Weights of a small transformer language model: width 128, RMSNorm before each block.
Each number is 200 + 30 x the weight over the matrix's rms, rounded and kept within 0 to 999. Layers, rows and columns count from 0.

# up: layer 9 MLP up, 320x128, rms 0.141, rows 300-308, columns 0-127
# down: layer 9 MLP down (transposed), 320x128, rms 0.132, rows 300-307, columns 0-127
# gate: layer 9 MLP gate, 320x128, rms 0.141, rows 301-308, columns 0-127
up300,178,210,216,193,232,192,208,205,198,217,210,237,178,189,153,196,201,218,239,241,200,245,196,213,207,241,173,220,206,172,194,232,194,230,215,204,178,185,236,167,222,163,244,200,195,183,165,211,231,201,214,211,178,176,226,151,217,174,218,203,201,192,151,223,227,240,223,205,207,206,197,231,121,183,196,251,190,178,236,214,192,134,193,185,206,265,192,154,181,170,209,198,233,229,173,182,182,180,198,178,216,215,219,187,165,260,182,246,184,222,181,220,216,203,144,212,182,189,187,191,215,189,226,171,133,195,227,208
down300,187,211,172,211,218,195,174,175,198,194,223,212,245,181,209,220,218,195,193,216,215,154,225,259,215,191,202,227,199,228,198,167,234,177,204,216,217,204,202,191,169,183,196,223,210,215,244,188,227,204,164,157,164,167,167,214,187,157,244,150,183,211,179,223,193,149,168,170,161,150,205,229,151,217,179,178,196,162,191,201,232,153,225,176,216,148,186,171,213,194,201,241,269,208,264,205,240,176,183,165,202,154,227,231,186,190,163,214,192,165,222,183,220,136,186,173,223,206,208,223,194,224,196,235,229,185,170,179
gate301,206,208,237,230,184,192,268,265,202,124,216,180,203,206,195,183,163,168,192,198,169,191,178,197,183,217,193,224,181,177,232,211,215,185,162,250,184,271,180,194,218,228,129,160,263,182,178,203,182,220,210,201,227,159,196,205,218,216,239,199,160,195,189,176,192,186,146,186,196,196,177,173,180,200,228,223,223,190,187,216,218,196,172,207,205,191,218,219,186,208,214,208,219,205,171,241,235,227,246,198,244,233,185,214,165,175,198,202,175,202,250,249,237,202,228,239,195,173,196,203,183,211,158,196,204,169,182,142
up301,178,176,187,183,187,232,155,153,198,206,203,182,230,173,235,192,190,173,240,202,205,160,168,167,218,171,216,233,149,143,166,205,167,191,219,199,175,222,241,218,218,188,209,206,230,174,177,194,186,218,165,154,127,182,207,204,194,225,180,197,243,177,188,212,193,233,202,190,186,260,193,195,231,183,221,172,192,197,181,158,237,199,231,222,170,211,207,163,206,199,176,251,130,207,191,178,172,215,213,149,211,198,268,186,179,221,216,228,183,222,143,155,239,157,209,170,225,224,145,232,227,183,222,179,184,117,243,213
down301,189,217,208,233,180,201,193,198,225,238,236,189,209,169,199,191,262,172,200,200,251,160,155,127,237,238,197,218,229,200,208,203,190,199,198,208,175,178,193,228,148,196,163,132,186,208,160,161,196,186,203,128,143,212,189,187,159,196,206,115,184,237,237,191,215,214,177,241,198,182,151,155,216,204,151,223,207,232,211,177,140,203,222,208,175,206,177,168,234,222,185,223,256,198,266,221,246,210,182,169,218,184,229,197,174,205,220,151,216,132,189,165,178,182,184,192,203,190,235,173,208,169,196,241,199,220,200,175
gate302,167,201,176,176,212,187,178,232,163,164,195,226,219,192,229,203,191,155,205,218,221,199,212,200,197,192,252,198,237,184,254,142,194,142,152,222,236,195,254,183,191,194,218,224,134,202,164,201,180,249,183,168,243,130,220,183,251,208,229,200,191,199,230,132,238,219,244,228,260,185,203,183,287,231,256,182,156,193,161,188,174,189,174,190,193,164,240,195,218,237,193,193,224,180,250,219,217,203,224,209,265,227,194,234,195,203,175,207,237,226,144,182,180,174,179,195,253,229,242,201,232,212,156,209,214,231,201,152
up302,144,231,185,163,181,196,181,211,205,255,163,165,210,156,170,164,177,196,239,225,197,156,250,168,251,170,193,166,229,219,221,238,164,219,161,206,226,227,248,171,204,213,174,176,184,162,205,178,122,175,198,206,194,205,218,176,213,233,220,184,200,238,211,183,191,185,182,260,211,164,108,188,179,179,148,175,231,188,213,194,184,234,150,203,189,242,240,205,222,181,187,231,233,125,169,200,219,204,218,209,181,164,171,190,222,183,200,208,176,188,186,166,213,288,148,212,236,186,236,221,173,194,200,179,263,180,231,188
down302,189,193,234,218,189,185,153,219,187,127,193,235,180,223,220,212,200,206,200,206,158,171,276,316,220,166,244,190,187,205,248,182,190,182,238,125,150,164,215,224,260,180,222,237,196,155,183,169,222,228,227,216,190,252,152,253,169,161,181,232,203,145,181,228,177,241,239,177,133,244,143,172,196,177,241,256,148,227,142,217,166,202,232,188,222,167,223,182,217,216,222,184,179,198,198,211,179,199,160,186,206,134,203,183,151,186,235,171,226,204,216,188,174,131,146,190,174,182,242,210,229,235,212,178,150,223,195,215
gate303,188,194,194,254,166,210,238,244,220,201,207,230,186,218,146,180,195,224,176,170,214,190,179,200,162,202,203,141,216,204,230,211,197,147,235,170,206,169,178,182,171,146,172,211,238,183,147,206,255,163,240,207,180,247,171,211,232,200,212,192,224,205,133,211,226,249,154,170,216,179,136,210,233,198,217,190,193,213,215,204,264,184,203,211,217,156,213,234,145,182,199,198,185,183,232,164,226,199,225,188,174,234,214,234,193,200,213,174,224,192,220,189,207,163,182,153,199,208,189,217,238,210,164,203,238,217,186,203
up303,202,271,201,171,189,229,205,172,176,182,198,180,212,149,217,195,190,207,237,243,233,203,208,138,236,189,217,238,189,210,162,213,192,211,219,238,200,148,224,199,230,191,209,203,210,190,199,222,140,274,219,234,183,155,207,131,249,204,186,217,237,211,233,198,147,168,224,220,247,148,213,179,212,188,222,156,142,173,199,196,181,190,168,193,183,244,201,163,201,169,174,219,236,171,189,232,203,126,191,213,234,216,228,213,183,132,197,198,175,239,241,235,183,215,184,225,202,238,260,214,213,232,258,180,250,219,246,199
down303,208,164,166,207,195,272,247,176,243,198,165,165,231,194,217,152,262,176,235,193,158,205,169,206,212,201,178,174,237,188,226,261,213,212,196,205,220,170,215,135,225,214,173,208,210,210,211,220,212,217,189,133,217,210,234,214,185,238,197,184,210,224,181,168,221,213,209,139,176,200,126,198,211,192,148,205,173,203,207,193,236,158,245,208,201,211,210,235,167,159,240,183,164,190,192,179,164,272,167,199,159,183,179,246,187,225,226,195,256,188,206,236,212,209,130,205,214,153,201,192,158,146,214,249,114,215,186,250
gate304,153,202,171,254,219,215,126,252,182,252,246,260,212,183,189,204,172,192,228,224,265,179,177,174,198,225,223,192,145,211,167,156,181,224,182,171,158,230,196,241,134,252,211,182,213,202,155,226,151,177,173,162,166,146,208,209,220,143,159,174,222,213,191,191,170,165,190,197,244,180,216,183,201,206,240,168,195,224,183,291,202,172,240,166,197,206,192,228,188,224,240,209,208,199,207,175,247,182,226,153,197,183,229,207,163,210,187,176,194,153,198,179,163,180,187,219,203,164,222,223,208,227,167,206,177,213,257,148
up304,218,221,156,276,208,248,205,243,227,206,292,233,209,229,196,201,159,228,153,174,184,174,238,236,231,219,210,176,134,170,258,212,207,148,216,192,200,158,186,232,257,193,228,211,200,207,170,249,213,142,123,226,213,183,205,191,172,171,251,167,215,206,200,163,195,146,248,303,224,157,219,187,143,200,211,183,183,178,195,232,148,169,241,236,199,234,190,158,268,194,224,194,209,157,177,198,187,227,171,179,169,169,167,167,220,122,229,215,179,220,212,244,202,177,225,138,193,187,164,208,266,246,148,203,235,151,242,162
down304,260,191,217,266,229,229,181,233,198,223,207,157,179,232,197,180,201,187,234,165,156,246,195,249,166,155,244,178,211,184,243,258,220,187,242,163,171,171,182,231,153,253,245,191,207,186,173,223,203,258,238,213,225,164,207,229,176,205,195,179,216,194,177,214,187,162,181,209,210,247,200,150,173,202,219,169,127,253,205,221,177,197,187,247,144,260,188,226,202,158,269,217,184,202,202,196,225,226,188,150,231,195,167,160,209,161,240,228,158,225,187,235,126,258,209,261,168,165,180,168,191,178,214,226,175,201,222,204
gate305,180,201,209,255,212,233,167,199,220,178,206,239,165,175,158,175,244,172,178,183,212,191,140,171,219,189,179,238,185,236,138,238,200,230,163,197,134,190,203,207,249,223,149,210,218,243,168,182,196,161,199,152,176,240,227,189,180,203,197,198,207,197,160,230,218,180,203,169,245,198,217,193,177,227,188,183,229,245,178,197,187,196,167,178,213,191,247,202,199,186,189,230,272,185,207,192,202,164,223,180,202,211,210,164,185,196,178,180,220,180,142,180,135,199,220,218,205,221,210,215,204,171,208,259,232,191,192,173
up305,196,165,237,211,153,194,206,205,240,268,219,184,221,216,205,174,225,211,188,209,200,147,264,151,201,166,171,213,224,198,216,228,232,189,203,192,215,222,164,193,251,190,208,211,291,162,228,205,161,236,185,254,180,191,214,192,212,166,214,164,201,204,181,171,177,216,177,153,173,186,181,216,178,206,187,210,196,197,145,207,134,201,200,222,187,201,186,213,177,196,166,225,245,248,212,212,194,243,172,166,261,163,215,234,185,205,183,144,157,173,181,232,196,182,196,151,183,164,256,233,220,219,201,216,186,196,193,189
down305,181,211,169,170,204,217,206,185,224,206,197,234,235,179,240,206,172,195,170,170,213,121,136,111,236,276,188,240,185,211,202,163,193,228,227,239,179,241,162,193,234,175,138,179,195,241,216,213,203,221,220,171,201,219,160,203,196,183,208,208,160,143,229,182,248,210,212,191,247,221,179,213,194,193,88,142,205,186,232,255,192,169,232,178,177,197,211,221,206,207,249,149,224,167,185,196,247,207,153,195,207,229,200,138,201,159,234,179,185,204,188,211,141,165,204,229,190,214,229,195,228,149,211,246,227,163,216,213
gate306,226,205,226,189,230,219,248,167,285,153,178,191,192,241,206,270,188,184,150,216,178,148,204,193,173,211,259,163,152,155,168,187,204,148,176,202,162,133,253,177,256,242,199,194,202,174,180,213,220,193,151,111,189,201,206,192,209,176,152,191,200,208,202,196,221,214,211,226,218,178,174,158,209,179,228,215,194,193,204,241,166,253,165,238,197,211,220,170,210,243,234,211,212,211,224,177,216,247,178,161,167,211,163,177,192,244,186,205,156,198,181,185,238,147,220,192,191,214,128,238,226,160,213,225,167,211,192,198
up306,220,246,163,215,232,156,257,135,294,202,229,222,191,162,232,182,200,184,165,183,204,202,211,184,236,207,216,233,151,231,208,146,213,210,175,209,264,137,256,213,217,221,232,185,199,154,219,189,197,174,184,211,172,233,194,169,194,207,216,187,264,163,239,169,193,234,211,212,196,147,230,157,217,170,177,196,237,187,251,266,178,146,195,200,159,157,190,125,195,187,210,219,206,178,158,167,222,188,252,164,175,201,181,202,184,220,193,209,119,245,191,171,248,215,206,220,180,246,199,223,175,217,206,217,195,182,199,228
down306,199,174,202,212,197,210,168,223,191,186,190,197,147,192,241,229,150,174,207,204,221,152,171,269,226,259,236,126,122,221,181,199,224,199,161,213,181,205,159,188,200,185,188,141,214,208,197,233,206,216,239,180,205,120,222,228,206,191,166,191,218,180,217,260,193,154,218,210,210,237,186,198,202,212,201,185,231,215,155,224,204,205,205,164,231,213,195,204,237,187,217,197,192,200,259,159,207,260,235,207,203,211,165,161,217,228,150,157,118,161,165,185,201,135,246,205,224,193,190,144,198,162,235,204,246,190,162,177
gate307,132,176,252,211,184,133,215,249,208,255,174,219,184,165,187,216,225,151,199,175,249,241,184,235,146,175,176,189,189,200,164,189,193,203,227,202,245,200,151,266,210,180,189,172,155,227,152,192,206,191,203,218,220,155,161,160,187,149,203,202,218,182,196,221,172,225,209,181,175,268,179,171,220,231,226,201,246,214,162,241,185,213,206,202,208,222,198,249,207,209,204,267,168,217,220,171,178,218,179,250,224,123,178,267,213,204,166,150,186,203,158,209,212,173,216,167,168,200,206,178,220,176,202,225,152,259,211,223
up307,207,211,166,210,208,181,240,164,188,178,268,173,227,215,209,204,202,150,170,198,193,243,174,182,197,214,233,219,209,175,236,241,254,230,227,209,152,223,191,173,187,219,181,194,224,194,226,171,188,181,195,141,154,256,223,264,152,178,230,233,189,217,161,171,163,244,149,207,221,143,162,217,198,189,176,179,203,211,203,191,237,226,203,217,194,175,197,173,170,170,173,215,221,160,233,168,182,176,222,206,168,231,241,215,181,214,211,137,191,173,230,166,229,201,208,223,210,208,180,173,169,205,205,199,191,174,213,166
down307,188,200,237,184,241,183,195,190,198,257,219,172,201,203,235,169,206,207,218,171,166,158,204,186,237,172,192,193,200,187,226,197,227,192,156,232,175,184,206,192,191,194,167,187,217,200,216,216,138,174,239,230,197,165,211,210,183,199,259,210,224,197,217,194,171,190,221,222,199,207,187,230,167,201,275,187,132,273,196,192,190,192,204,184,160,154,209,211,196,211,225,254,179,213,175,217,223,123,192,182,180,215,211,169,245,186,258,177,202,197,192,204,202,185,166,182,198,223,207,185,207,210,151,146,246,210,216,202
gate308,222,185,226,242,209,183,226,236,165,229,272,206,191,232,239,205,117,138,207,206,241,212,233,219,156,198,181,172,248,203,231,202,175,207,228,207,154,225,235,188,253,189,243,210,206,181,154,236,205,174,190,207,195,173,221,262,203,180,193,182,168,228,191,150,189,221,160,116,187,193,178,225,209,183,208,202,236,212,231,185,198,241,234,251,208,235,150,212,202,113,191,238,227,196,159,224,226,207,198,174,181,138,249,232,259,198,236,169,222,172,185,202,197,189,219,218,172,197,182,194,206,209,223,240,177,178,196,172
up308,136,184,197,188,177,169,217,181,182,203,247,222,236,245,202,204,234,183,195,175,256,207,182,177,189,194,222,185,211,224,181,178,167,217,220,204,181,211,184,194,224,163,164,247,226,175,122,178,174,193,149,229,150,183,268,204,208,157,180,225,224,202,152,195,204,143,160,203,187,194,206,188,183,179,230,267,163,202,163,182,198,198,209,215,240,181,160,127,186,207,240,197,172,96,215,149,259,206,199,203,185,183,211,150,270,198,255,177,199,299,175,146,225,194,228,250,184,151,213,169,168,195,215,226,186,168,182,210